Each number is 50 + 10 x the weight over its row's rms, rounded and kept within 0 to 99. Layers, rows and columns count from 0. The size before them is the row's rms in percent of the matrix's.

# up: layer 3 MLP up, 1536x512, rms 0.0711, rows 179-231, columns 128-191
# down: layer 3 MLP down (transposed), 1536x512, rms 0.0403, rows 179-230, columns 128-191
up179 096:45 55 77 30 44 43 51 46 51 66 57 52 46 64 57 35 58 58 52 42 55 46 65 54 51 33 36 30 37 46 65 50 67 36 52 50 46 32 53 50 52 35 54 59 40 39 36 47 46 57 69 57 41 66 48 51 36 41 41 38 59 44 58 43
down179 095:65 48 50 48 46 57 35 59 58 56 43 52 62 33 50 62 57 36 63 38 43 54 65 58 29 49 42 50 46 42 51 38 44 32 54 44 44 35 78 50 51 43 44 45 54 81 55 67 55 53 62 56 66 32 47 49 50 75 35 62 55 53 57 45
up180 109:48 49 56 56 39 63 76 54 55 60 39 60 54 57 78 51 55 56 45 36 54 62 58 63 52 59 43 40 45 46 38 53 56 31 33 48 45 67 63 44 52 79 64 35 39 58 58 45 38 52 40 36 57 41 42 45 43 41 50 30 52 47 48 56
down180 108:47 56 56 53 54 61 52 49 56 54 38 63 52 56 55 49 44 43 31 43 53 41 39 57 57 37 52 37 57 63 45 54 58 46 48 60 59 53 46 50 56 55 46 56 72 72 36 68 57 52 43 41 52 47 33 53 58 43 60 69 35 62 45 65
up181 109:47 43 45 43 50 58 41 40 38 45 50 69 29 43 53 28 48 50 43 66 52 54 47 48 50 53 35 45 34 52 51 61 50 58 62 66 49 38 48 34 36 53 55 23 50 61 47 48 67 42 60 50 45 63 53 32 42 64 49 57 51 67 55 51
down181 109:47 65 48 57 53 29 42 49 59 58 45 28 48 35 43 48 49 42 51 41 39 61 59 48 48 38 59 42 43 66 49 57 55 43 48 49 58 41 44 44 56 66 57 58 34 47 44 53 56 39 38 54 35 67 55 55 48 57 36 51 49 36 56 31
up182 093:37 67 73 42 53 70 45 27 50 39 56 51 57 41 45 44 64 54 54 42 29 51 49 32 50 44 71 51 63 56 49 72 62 47 59 45 76 67 41 31 44 41 61 61 60 46 41 48 62 60 44 51 36 61 48 47 50 44 41 60 37 47 54 70
down182 092:71 55 54 48 62 50 39 42 55 43 59 31 48 44 56 46 33 43 48 56 56 41 62 45 63 58 41 50 62 45 50 37 37 51 39 61 42 40 38 52 50 38 45 34 48 47 60 46 39 59 45 66 53 47 53 51 44 60 49 46 58 40 62 24
up183 106:61 58 39 36 44 52 53 50 67 52 54 57 52 54 44 44 48 57 40 54 55 33 62 47 53 47 63 38 57 41 54 56 51 48 52 38 57 49 43 52 32 37 57 37 63 21 63 52 62 41 52 55 55 57 48 65 54 54 67 37 50 46 38 38
down183 103:47 34 57 28 37 47 36 58 48 42 35 51 33 55 40 56 38 62 51 48 61 38 51 59 58 41 47 58 52 48 66 55 49 45 60 57 55 63 54 61 58 69 64 58 53 58 36 54 52 55 58 59 61 63 61 37 50 43 60 40 51 44 60 67
up184 111:36 47 47 48 54 38 67 44 31 29 40 51 66 49 67 31 47 49 48 61 56 53 43 58 61 55 41 45 51 30 44 37 46 37 54 54 45 48 40 50 21 74 54 59 53 53 43 57 56 43 34 61 55 56 52 46 50 51 42 75 38 44 60 44
down184 116:70 57 57 49 42 44 51 46 25 53 51 60 54 70 50 27 47 39 46 61 62 56 47 47 47 58 52 46 52 42 63 36 44 43 41 50 25 46 52 42 44 52 56 52 44 32 52 34 53 38 19 61 44 45 55 57 42 54 43 59 57 65 68 53
up185 102:50 74 37 37 61 53 41 64 54 53 62 56 55 58 54 59 48 49 61 38 49 37 47 51 39 42 69 45 45 28 65 55 50 44 34 65 48 54 48 55 51 48 68 50 64 30 61 74 45 37 48 56 50 58 51 37 38 56 44 52 17 61 64 54
down185 107:57 61 47 41 44 38 43 48 41 43 47 57 37 52 55 63 69 28 71 52 43 43 54 53 47 40 61 63 35 55 57 63 54 42 32 38 45 51 54 47 53 60 38 44 36 70 43 83 62 44 37 69 68 52 55 65 25 47 39 55 45 52 57 40
up186 107:50 56 43 37 44 44 52 41 56 54 57 53 48 41 34 59 69 46 51 49 53 51 60 37 71 44 36 46 67 55 44 57 44 48 56 40 30 58 44 27 53 53 47 44 64 50 38 40 78 48 32 48 49 49 51 41 54 64 44 43 44 22 51 40
down186 105:54 67 59 44 53 48 36 55 41 70 49 42 57 50 65 64 54 57 56 45 45 44 48 60 52 54 49 44 59 57 54 59 39 55 63 49 19 64 50 34 45 42 52 46 59 43 41 23 44 41 37 52 66 39 59 47 29 56 52 49 45 52 48 59
up187 097:42 67 44 46 54 46 67 44 43 61 45 44 50 51 41 54 54 44 62 45 44 43 39 59 40 51 53 57 46 35 54 44 50 57 35 51 43 34 44 44 59 50 54 62 47 58 58 23 45 63 36 53 44 70 37 38 50 54 56 31 38 41 52 68
down187 097:36 64 52 44 42 35 47 43 45 43 52 50 54 48 31 54 62 63 58 39 52 63 46 36 60 72 62 40 50 42 45 46 55 56 36 52 56 58 43 58 60 41 41 44 53 72 56 48 48 43 38 70 20 41 46 51 35 52 36 50 46 70 54 50
up188 110:41 53 62 59 46 39 62 37 59 49 48 51 35 53 59 40 49 38 50 46 53 39 62 41 53 52 71 46 49 57 35 34 53 56 48 32 42 53 55 45 52 50 49 46 55 42 52 40 59 49 40 53 46 55 54 58 39 56 80 61 61 43 43 47
down188 113:59 67 50 65 60 37 49 59 63 48 59 44 48 37 52 49 46 33 66 75 52 59 40 62 57 47 67 39 56 40 41 37 49 52 33 48 39 51 45 66 29 45 51 53 40 43 63 52 40 47 50 51 44 42 66 51 35 47 50 43 55 44 51 59
up189 101:77 59 64 38 64 51 55 52 53 31 56 59 50 60 54 55 60 45 53 64 43 59 58 67 47 47 41 40 55 48 43 45 45 59 49 39 51 59 46 57 59 46 40 25 54 43 62 60 59 31 52 47 49 44 45 62 67 50 64 57 58 52 44 58
down189 104:42 53 51 40 36 60 48 74 42 54 40 36 52 44 54 56 64 53 41 58 42 54 38 58 43 41 66 47 42 52 56 39 65 34 70 35 51 44 65 41 52 55 59 45 47 46 72 62 46 46 36 48 45 50 57 45 38 49 35 53 68 52 37 64
up190 086:46 40 43 69 61 30 42 40 54 44 40 43 45 54 54 51 59 41 36 78 29 49 49 37 56 22 45 53 67 66 53 38 65 31 22 60 48 51 53 51 60 48 65 45 51 62 47 49 43 46 37 30 56 55 53 51 67 58 48 50 42 47 58 43
down190 090:53 41 50 40 54 70 52 50 39 43 55 45 45 62 59 40 34 54 58 34 62 59 53 44 57 54 63 52 50 31 59 51 44 62 60 63 34 50 71 17 45 54 41 54 53 41 59 35 69 51 52 48 51 55 63 37 47 47 58 62 44 57 43 68
up191 108:46 61 55 39 53 53 56 63 65 59 44 58 66 56 63 38 43 43 59 57 57 61 60 56 41 55 54 46 63 27 52 30 56 43 58 62 38 57 44 57 50 74 51 45 44 59 36 53 56 43 45 71 39 49 45 49 47 45 55 69 40 51 51 46
down191 105:41 42 47 45 37 46 55 42 37 49 49 83 38 45 38 44 48 45 64 47 46 49 69 58 40 46 64 41 23 64 56 43 66 61 57 65 52 61 58 53 47 63 46 46 58 62 57 56 61 68 47 61 64 46 52 65 27 35 59 63 52 40 43 45
up192 080:60 50 27 46 54 58 58 59 44 63 70 52 40 36 44 48 49 55 65 62 31 61 44 80 48 49 43 41 57 38 63 40 64 41 61 49 56 70 72 41 54 57 51 30 55 53 48 41 38 47 50 55 55 29 53 43 45 60 36 47 56 41 55 45
down192 094:43 28 66 49 45 47 59 55 60 40 36 39 47 66 47 50 62 38 46 53 63 58 62 52 48 43 52 49 37 53 42 54 46 54 41 60 59 30 46 49 36 43 51 70 53 52 50 47 51 41 51 58 46 45 47 47 36 33 59 33 39 40 57 48
up193 100:41 39 61 67 48 51 27 55 49 42 34 66 42 50 53 40 29 29 38 65 62 67 51 34 42 56 55 60 51 43 54 38 47 48 48 54 50 56 43 43 68 55 56 56 37 45 52 61 43 27 45 40 32 43 53 42 37 32 52 54 56 45 61 54
down193 096:25 35 39 43 45 38 64 59 26 59 52 55 61 54 57 42 62 61 48 40 64 40 28 51 38 56 51 51 41 41 60 41 56 60 41 54 62 55 44 41 44 42 43 45 48 60 39 57 46 55 36 44 44 65 31 47 39 70 56 51 36 73 50 43
up194 093:40 51 52 52 55 54 62 47 36 66 49 62 39 46 28 42 41 45 39 63 30 46 33 44 53 33 49 58 42 46 80 69 48 50 39 62 52 53 55 49 54 47 70 53 37 45 46 50 45 52 52 51 48 47 51 55 61 69 56 58 50 56 49 48
down194 099:50 26 36 46 45 47 41 50 50 49 61 64 63 54 51 53 56 62 36 40 33 52 44 54 37 65 55 45 57 60 42 61 60 43 60 59 51 48 38 45 49 41 39 40 56 54 45 58 59 39 44 45 46 64 43 36 64 42 40 58 50 38 57 41
up195 094:57 57 56 47 56 48 66 42 59 39 46 26 53 50 64 58 48 53 52 64 52 45 48 38 50 55 52 35 36 44 52 63 49 51 29 42 47 53 42 59 52 55 54 58 51 65 50 32 52 56 60 54 42 47 28 37 63 63 55 50 52 37 62 55
down195 085:67 52 51 32 76 49 52 48 50 64 64 45 78 61 46 64 38 49 43 38 60 37 54 57 42 44 56 51 43 42 48 54 47 40 57 58 70 57 49 42 51 60 34 50 33 48 56 57 43 52 43 57 47 48 41 55 61 46 57 56 47 55 59 47
up196 104:48 44 46 55 56 43 50 52 39 49 43 52 59 26 47 60 50 47 31 60 44 51 54 47 50 66 71 53 53 43 48 35 40 60 56 37 43 60 47 59 42 27 38 63 54 40 46 55 47 53 52 40 67 64 56 63 49 53 48 54 47 35 27 68
down196 103:44 40 51 51 46 49 36 55 45 59 53 51 35 44 51 58 53 63 55 48 51 41 35 33 66 45 59 59 50 41 58 57 55 42 52 51 39 78 28 52 44 46 57 56 24 51 45 51 73 47 49 57 49 48 62 62 39 44 47 53 54 37 48 55
up197 089:56 54 40 44 50 41 51 52 49 69 58 47 45 46 51 39 52 46 55 41 34 38 48 52 64 64 47 50 61 54 51 53 47 63 53 55 89 48 41 42 37 46 40 63 46 56 47 24 46 48 25 49 71 47 56 53 31 47 46 63 47 46 41 79
down197 087:63 20 37 49 53 55 49 62 36 51 69 63 49 52 39 47 49 45 39 51 54 52 49 41 62 57 48 49 59 66 53 38 39 61 61 58 66 49 49 45 49 51 47 62 64 48 43 48 39 44 62 63 53 46 44 54 45 30 51 60 77 61 41 63
up198 090:37 57 56 44 60 54 43 72 76 50 54 33 66 49 60 52 58 55 44 43 48 58 63 47 57 34 57 25 57 47 48 49 55 58 40 46 49 44 58 43 46 59 56 42 50 66 65 36 39 44 51 55 55 54 68 61 43 28 61 34 42 55 54 44
down198 091:33 51 57 46 53 47 56 46 36 37 48 55 52 55 60 42 40 47 64 43 46 31 59 65 58 60 38 51 62 46 44 58 46 61 62 51 63 61 53 41 51 62 58 61 48 56 51 63 66 75 65 55 44 52 45 53 50 32 53 58 38 55 40 62
up199 108:48 79 56 38 48 55 44 63 52 49 29 41 53 54 39 63 23 53 50 36 45 33 43 45 39 41 43 54 57 44 56 41 59 40 46 51 50 34 38 37 47 42 42 48 65 55 62 53 62 52 74 48 60 46 62 55 47 51 50 62 43 44 50 47
down199 110:59 75 47 50 68 39 60 47 42 62 50 40 47 65 38 37 61 34 68 63 44 31 33 53 26 54 49 62 44 59 53 45 57 61 46 56 38 60 57 60 63 49 46 50 58 42 46 39 58 64 53 36 66 44 48 47 33 48 63 49 53 60 46 43
up200 105:49 67 53 58 42 50 54 49 25 40 55 39 45 50 43 42 66 47 32 48 46 53 38 56 55 54 26 63 57 30 45 53 56 62 43 55 52 51 59 54 57 51 52 72 42 71 63 53 45 56 41 50 52 39 68 39 54 51 55 38 58 52 45 76
down200 105:57 64 45 40 57 61 57 55 34 43 64 61 49 45 51 70 52 36 58 39 51 50 33 47 53 49 47 45 76 60 38 44 42 55 64 51 45 49 46 63 52 41 57 56 42 56 47 34 50 51 41 42 58 53 54 49 46 43 55 44 47 48 27 68
up201 094:42 53 45 54 43 62 63 44 40 52 47 57 53 64 48 56 46 44 45 33 28 48 47 64 58 59 49 53 57 56 34 66 33 43 49 51 37 61 57 60 64 60 51 45 57 46 68 58 66 49 49 45 51 63 19 38 42 43 45 39 41 37 49 56
down201 083:52 49 45 37 34 58 51 41 60 55 62 57 62 43 53 39 50 42 55 63 66 52 40 50 58 60 43 39 49 46 32 41 54 50 61 59 55 36 40 51 57 53 48 76 41 53 38 63 39 65 71 37 51 32 46 30 50 43 47 65 51 64 58 52
up202 103:47 45 61 41 62 45 44 54 53 61 56 30 62 41 43 30 42 47 37 50 53 60 59 54 40 47 36 42 42 57 59 43 60 32 34 39 47 64 48 57 48 56 55 33 53 47 54 33 54 53 39 43 63 36 54 43 60 64 45 46 58 43 66 66
down202 097:34 54 41 63 47 50 56 41 42 53 42 56 49 32 49 41 66 62 47 48 44 74 38 51 58 45 44 67 40 47 69 60 40 63 52 50 14 65 53 33 65 42 46 35 45 55 43 39 61 55 48 47 60 57 43 34 56 35 40 51 47 57 28 34
up203 093:48 57 35 50 75 39 47 38 60 52 34 37 45 55 39 60 55 55 55 54 49 66 33 53 53 36 47 53 49 52 32 27 56 53 52 48 54 53 44 57 61 33 51 54 32 41 62 67 46 47 47 47 44 51 65 48 64 47 54 68 55 43 55 43
down203 088:54 36 35 42 44 37 53 57 73 52 51 48 29 45 40 48 58 49 44 51 70 53 39 60 47 51 48 51 63 52 47 62 48 63 52 44 68 52 34 43 67 48 42 43 51 54 42 76 55 58 44 66 48 59 61 57 74 51 43 50 45 39 49 38
up204 096:45 42 56 55 39 36 57 61 58 42 44 42 53 43 59 50 58 59 59 52 36 38 49 53 28 47 44 30 55 35 40 37 52 48 52 31 37 41 51 55 46 44 37 26 43 49 43 52 53 69 37 38 56 47 48 40 45 56 57 40 52 38 42 56
down204 103:29 41 52 44 54 56 46 46 42 48 68 60 41 56 71 47 52 36 66 50 63 55 65 72 56 68 64 61 46 55 43 52 56 50 61 57 47 40 54 67 42 59 56 57 32 66 41 35 38 50 72 56 41 37 53 53 47 54 62 51 51 51 59 37
up205 090:42 47 51 59 68 25 74 34 50 40 64 49 50 56 43 55 47 49 16 62 50 56 40 51 58 56 67 53 42 46 37 42 47 27 44 48 66 42 46 48 42 32 38 49 42 48 62 37 43 62 53 54 55 56 54 47 51 36 49 48 49 42 56 46
down205 096:62 73 45 45 58 52 51 53 54 51 41 42 54 41 62 73 43 42 29 48 52 52 50 40 42 51 58 60 47 40 57 49 56 43 66 42 53 41 63 36 48 58 53 52 54 39 72 53 38 55 73 65 50 55 64 66 45 63 44 57 53 40 38 73
up206 070:51 45 34 50 61 39 37 41 60 48 72 50 46 48 46 50 60 64 61 41 36 40 48 47 58 49 40 52 34 61 34 46 47 42 56 66 54 50 52 57 34 28 52 41 59 62 43 86 58 40 53 45 49 41 34 44 50 46 50 50 53 37 52 52
down206 097:47 60 62 57 51 52 56 65 47 56 45 53 48 54 48 56 28 35 40 52 56 52 70 44 44 46 51 56 64 36 72 43 55 65 33 46 39 48 42 66 64 62 38 72 41 43 53 49 48 52 39 52 53 64 62 69 45 47 56 47 52 52 45 49
up207 096:43 60 43 49 57 58 63 51 44 45 59 54 67 52 57 53 76 52 41 54 53 49 57 50 72 37 59 55 54 44 54 58 38 53 51 46 57 38 56 44 48 65 57 53 49 56 33 55 49 43 35 58 40 54 54 60 46 50 52 24 72 46 56 53
down207 099:48 54 50 67 45 50 51 47 52 44 46 68 33 48 46 40 52 49 49 66 49 59 54 57 31 49 36 52 34 49 57 67 38 51 67 61 64 60 56 44 52 47 44 61 40 34 52 45 61 52 42 41 57 44 48 50 48 33 51 61 68 66 40 52
up208 100:44 49 50 44 43 59 39 52 36 47 59 61 54 36 50 52 59 55 41 35 34 53 44 36 67 40 49 50 42 48 47 63 63 52 51 65 50 39 53 59 34 43 45 52 57 49 47 50 33 41 55 46 52 62 50 63 47 46 47 54 57 48 62 29
down208 095:73 58 77 62 56 39 65 68 51 53 75 48 70 40 43 50 32 38 57 44 35 38 52 51 65 55 40 45 55 51 58 51 35 53 74 52 57 31 55 35 47 54 62 37 59 32 50 53 51 32 59 47 50 38 63 45 48 43 38 59 48 40 71 32
up209 101:44 34 46 44 52 61 64 44 49 47 49 39 68 42 51 41 36 37 56 65 53 77 50 63 46 55 54 60 42 32 31 42 48 47 59 37 60 54 48 30 44 69 50 50 48 31 50 63 60 44 55 39 59 49 49 45 67 44 61 61 56 58 47 63
down209 097:50 63 49 56 52 34 48 55 54 51 46 53 58 35 50 29 37 50 28 59 60 61 62 57 55 59 41 62 46 36 65 48 39 43 51 54 49 59 54 40 61 67 53 48 57 56 34 51 49 51 35 41 62 50 61 58 45 45 47 47 56 55 48 50
up210 097:53 56 35 54 40 48 63 65 46 52 55 48 50 40 50 61 57 55 47 49 58 56 33 57 71 36 46 38 40 42 39 45 64 23 41 58 52 53 39 47 61 42 57 47 58 43 39 49 64 43 53 63 50 72 59 45 43 30 48 63 52 41 49 47
down210 100:54 55 43 47 52 67 65 60 47 40 62 40 55 47 28 35 51 62 42 49 55 53 35 59 53 20 61 50 50 50 58 48 64 62 45 53 37 30 65 37 38 49 65 57 25 68 64 40 39 69 66 78 46 51 41 61 35 51 46 61 38 34 47 38
up211 105:42 59 39 53 39 63 49 44 50 46 40 46 63 59 59 28 44 29 45 65 50 58 62 60 43 69 41 56 43 57 47 63 59 45 43 43 55 66 79 55 24 44 59 49 60 46 37 55 48 41 39 40 57 47 34 45 62 49 61 53 55 52 40 74
down211 103:42 34 51 61 44 58 48 72 40 62 66 49 37 51 57 43 55 56 65 43 71 51 53 48 42 36 51 58 49 56 67 54 50 31 58 39 45 66 40 72 45 42 37 54 61 54 64 53 44 29 40 52 50 47 53 49 41 54 54 49 44 47 48 42
up212 114:58 55 51 52 45 64 41 55 50 58 42 19 59 57 56 36 54 64 44 40 56 40 48 49 66 51 65 46 44 55 64 45 42 39 36 46 50 50 48 55 59 48 33 48 54 46 53 44 56 29 47 51 46 40 72 49 46 52 74 49 54 60 56 42
down212 099:63 59 47 53 33 51 38 44 45 54 68 40 47 49 67 62 61 53 46 46 43 50 50 56 46 46 59 48 35 56 62 59 36 64 40 48 03 48 69 36 66 52 60 43 47 54 43 45 43 65 52 61 53 57 52 57 38 45 40 54 62 54 38 38
up213 101:42 44 61 61 55 60 38 53 38 72 49 29 42 56 48 53 55 62 55 36 46 45 45 70 48 52 63 54 38 30 51 45 39 59 49 46 44 54 24 54 52 50 47 42 46 53 39 59 41 52 41 51 50 61 56 62 54 60 48 51 61 39 49 57
down213 104:63 46 52 54 32 33 49 59 67 66 51 57 41 52 66 47 41 50 49 65 32 55 37 49 46 59 65 57 46 62 43 45 35 49 41 39 40 55 70 60 41 38 64 74 54 44 49 47 65 62 60 59 49 51 54 55 44 55 60 68 53 49 35 54
up214 094:41 43 28 47 52 44 39 43 52 57 56 54 58 57 30 70 46 57 66 44 55 55 40 53 62 47 30 57 50 54 45 45 45 49 46 53 43 61 47 35 41 26 49 52 53 48 46 50 50 57 53 56 51 40 38 47 57 57 45 31 37 54 35 59
down214 100:39 45 51 44 38 38 78 52 40 46 38 34 38 51 51 53 52 44 56 49 48 52 53 57 54 50 59 43 50 60 47 52 57 57 44 34 36 58 67 73 70 43 49 53 61 55 47 63 55 54 56 56 68 49 53 58 53 66 62 62 62 33 30 45
up215 093:56 50 22 45 27 63 36 39 36 46 41 50 44 46 39 37 65 41 39 53 48 60 50 50 44 54 58 57 55 34 37 69 41 60 43 72 48 45 59 54 39 49 68 27 54 58 55 52 40 48 67 49 40 58 54 36 46 54 55 45 54 48 52 60
down215 097:54 47 43 55 44 48 47 70 46 43 30 45 40 55 61 63 59 52 52 43 35 50 54 47 63 61 51 57 43 66 50 50 49 45 51 46 71 52 49 58 39 45 47 51 54 60 59 50 42 64 37 52 46 47 46 60 72 45 56 51 46 47 51 76
up216 100:37 48 59 23 31 47 46 52 48 33 62 42 61 26 42 63 64 60 57 55 55 52 45 38 44 56 67 56 48 50 51 52 69 36 60 50 46 48 57 38 58 45 44 50 32 54 50 53 78 56 52 44 43 41 46 55 49 43 30 47 47 61 54 40
down216 106:44 51 55 60 57 46 40 48 36 62 47 47 49 61 59 58 45 59 37 26 47 49 71 43 50 31 53 73 55 50 58 42 43 59 48 52 34 69 47 57 37 59 39 53 55 49 47 48 60 38 36 42 57 48 48 41 27 71 52 54 60 47 46 40
up217 095:40 38 46 66 40 67 49 46 42 53 45 33 41 58 61 52 38 60 39 56 70 43 52 51 53 37 55 30 58 51 60 65 51 57 41 53 31 63 42 62 44 54 47 51 46 61 46 53 53 44 46 47 70 56 53 74 56 40 53 57 59 53 72 50
down217 109:54 51 51 44 50 55 52 61 49 45 39 51 45 73 42 69 54 43 57 53 57 44 57 54 52 42 41 65 64 52 45 54 42 75 59 41 26 45 27 43 43 43 54 46 61 68 43 66 48 60 36 48 53 45 58 48 44 60 56 57 36 35 58 53
up218 089:46 53 56 61 27 36 59 46 49 67 73 46 41 54 47 61 51 35 47 62 57 61 54 42 66 41 33 46 46 45 61 49 53 42 50 55 52 27 46 53 44 48 44 73 56 61 59 33 37 54 60 45 51 37 48 52 63 38 49 37 75 64 64 47
down218 095:56 44 44 57 53 50 37 51 49 47 58 51 47 54 48 72 37 67 65 61 42 50 53 49 48 56 43 60 41 55 42 47 57 60 50 56 61 56 46 76 35 35 40 43 61 48 43 59 55 65 48 40 64 56 38 50 43 47 48 56 53 41 59 45
up219 096:51 48 55 52 49 54 29 59 49 52 46 52 34 58 59 45 44 40 32 25 76 42 55 49 60 40 33 46 67 45 44 39 49 54 56 59 58 49 38 37 42 53 37 50 46 54 44 56 40 47 51 51 54 48 46 47 44 59 45 45 29 38 53 51
down219 097:38 40 50 57 45 39 57 59 38 43 52 53 57 62 36 53 71 51 48 58 47 51 55 44 34 52 57 54 43 44 51 44 58 45 54 51 72 63 42 56 59 53 58 37 45 60 36 42 60 32 58 34 66 49 54 44 65 44 60 54 62 54 59 48
up220 108:62 53 45 44 49 47 59 55 36 64 43 49 40 47 39 52 47 49 56 44 50 63 36 52 29 70 76 52 46 38 58 66 54 51 46 45 64 49 56 50 44 31 50 47 54 58 58 36 43 37 41 54 52 63 60 64 54 41 58 49 47 48 63 49
down220 106:31 53 35 50 54 52 34 52 62 45 62 59 52 60 38 53 41 63 69 42 47 42 69 45 46 58 50 61 47 59 44 58 56 49 51 53 46 48 49 52 33 44 46 60 57 47 41 61 62 45 55 60 35 47 67 54 36 43 30 55 53 52 33 47
up221 095:50 63 59 43 52 47 51 42 53 32 44 37 43 43 57 42 38 55 51 38 51 47 59 58 64 63 49 54 54 41 38 43 32 53 67 25 35 42 39 52 53 52 59 43 50 63 41 48 49 59 66 50 43 37 49 42 68 52 52 20 59 69 48 60
down221 096:51 58 43 58 49 49 54 55 53 55 65 49 46 50 54 66 36 45 46 69 62 64 37 50 59 49 55 65 46 22 48 39 48 50 49 48 56 56 48 54 51 40 59 53 55 57 42 45 70 41 54 48 57 40 56 53 34 69 63 38 45 42 62 64
up222 108:45 53 52 50 64 49 62 48 55 48 48 34 44 51 51 51 49 35 50 52 48 45 10 57 49 61 47 55 53 58 45 64 37 52 75 60 57 47 51 70 38 60 47 30 57 41 50 62 46 42 52 44 48 59 36 48 46 47 55 51 58 44 55 55
down222 108:74 42 58 51 36 58 47 68 46 49 49 53 43 55 56 60 56 64 51 51 47 63 59 43 59 54 42 52 43 49 61 60 47 48 63 51 41 47 31 60 49 36 53 40 54 42 77 50 51 58 51 44 42 46 46 65 50 62 59 30 46 54 61 37
up223 115:26 44 64 46 50 49 46 52 63 53 44 36 53 56 65 60 51 51 60 50 50 45 49 40 76 57 25 38 55 57 42 47 68 59 41 35 47 45 50 37 21 38 38 56 70 64 44 42 51 51 36 46 64 56 43 50 46 80 52 56 54 61 57 43
down223 120:30 56 29 60 58 42 73 34 52 84 28 43 47 51 53 55 52 71 41 53 58 47 54 42 49 47 59 51 55 48 44 65 32 53 47 51 47 36 39 55 45 43 38 37 38 31 53 49 57 60 47 56 46 55 43 42 50 46 62 58 61 58 55 44
up224 103:52 35 53 38 47 62 51 61 52 47 51 40 39 42 47 69 45 58 30 57 40 37 48 45 45 57 54 37 48 56 19 38 54 51 36 57 46 43 54 45 29 52 53 56 47 44 61 35 27 47 52 64 61 52 67 49 29 52 69 69 49 30 51 44
down224 105:41 58 40 41 28 61 49 52 38 60 48 63 42 44 48 57 40 51 58 37 46 59 37 50 54 44 33 48 54 65 54 52 64 42 46 42 50 48 44 55 55 60 54 51 37 35 44 77 54 49 46 55 51 51 48 64 35 47 49 61 55 53 44 58
up225 098:30 36 41 50 57 63 35 47 37 46 40 50 66 52 51 47 46 57 64 47 56 56 58 61 67 54 65 56 38 52 58 60 71 61 41 59 48 62 62 46 54 73 11 49 45 55 64 44 49 49 42 25 46 48 56 52 33 44 47 45 50 47 42 78
down225 102:44 53 58 53 58 39 51 36 31 50 67 42 40 45 64 57 60 45 58 50 53 57 30 59 42 35 56 43 55 41 49 37 56 43 48 53 48 65 39 39 31 56 56 69 58 44 55 53 54 51 51 49 44 48 32 54 53 29 48 53 34 52 39 64
up226 100:43 48 40 51 54 58 58 52 58 49 43 46 66 65 33 46 55 48 48 48 62 58 45 45 47 56 61 48 49 48 34 41 61 43 32 46 42 41 40 49 37 60 51 56 51 40 49 49 38 63 40 25 23 41 41 46 41 60 49 63 49 41 49 50
down226 106:38 38 51 56 48 46 62 42 52 50 40 56 43 40 52 41 50 58 63 40 55 44 54 44 65 61 41 41 53 35 54 51 53 50 54 45 56 23 37 36 48 53 43 48 55 52 46 34 28 57 40 49 45 59 61 46 30 38 29 67 45 48 50 45
up227 096:35 56 31 57 57 39 47 54 40 60 47 58 44 57 59 37 53 34 51 59 55 44 65 52 67 60 50 41 42 49 50 43 57 35 48 46 35 49 34 45 49 41 62 62 37 38 51 41 47 53 40 42 56 30 53 34 29 63 48 54 46 36 30 67
down227 085:61 47 45 40 37 49 69 40 53 40 68 48 65 51 52 36 38 40 55 49 54 47 57 61 56 60 56 41 49 61 39 69 51 33 66 46 42 59 46 52 63 62 62 56 36 40 55 43 56 46 47 62 42 56 50 49 48 44 41 87 59 72 52 49
up228 103:46 57 47 52 50 57 51 35 54 48 38 54 44 62 38 60 53 52 62 66 56 39 42 45 49 31 46 62 37 40 60 61 51 63 38 60 51 33 49 63 41 42 74 60 57 46 42 47 42 32 54 64 47 44 62 40 67 58 55 30 57 46 45 53
down228 092:44 56 42 42 38 51 48 67 45 46 30 36 62 57 16 45 51 51 59 63 52 54 46 57 40 36 44 37 63 46 43 57 43 49 59 59 41 33 43 43 45 40 51 63 30 41 62 53 44 45 67 44 58 48 55 45 48 52 39 42 52 46 46 45
up229 111:53 57 50 44 43 50 63 55 36 55 22 55 44 45 42 53 69 48 37 56 35 44 30 46 46 49 60 55 43 42 65 48 40 46 67 41 44 60 35 61 50 47 51 52 56 42 74 53 38 32 58 38 49 66 50 57 59 62 53 63 42 44 49 42
down229 111:42 60 59 60 60 37 70 46 43 57 45 52 42 55 51 30 48 31 60 49 57 52 29 65 43 42 44 46 33 58 56 67 42 65 39 42 63 51 51 43 41 43 43 49 40 52 57 49 40 39 56 41 53 62 47 45 56 44 53 66 54 45 42 60
up230 104:59 39 52 41 60 52 48 26 49 50 47 52 50 47 46 50 45 51 49 55 59 54 44 50 45 72 49 31 50 52 44 44 30 45 51 54 53 52 52 39 32 63 57 62 45 55 44 51 45 37 58 48 49 51 52 62 56 23 48 42 46 27 28 44
down230 097:77 41 54 63 53 60 41 48 53 63 43 64 63 48 43 46 56 60 43 44 60 64 63 52 59 43 62 38 48 72 47 51 46 54 47 54 56 51 59 42 45 39 32 50 59 44 44 27 63 51 50 56 48 53 52 65 41 55 39 39 46 61 41 43
up231 098:37 50 56 40 38 26 42 37 48 44 46 54 62 48 48 68 47 46 43 40 61 48 47 43 58 64 39 55 29 41 50 23 41 59 50 60 55 39 33 45 56 61 69 63 65 65 53 34 43 58 44 51 67 39 48 54 48 38 45 52 36 60 43 53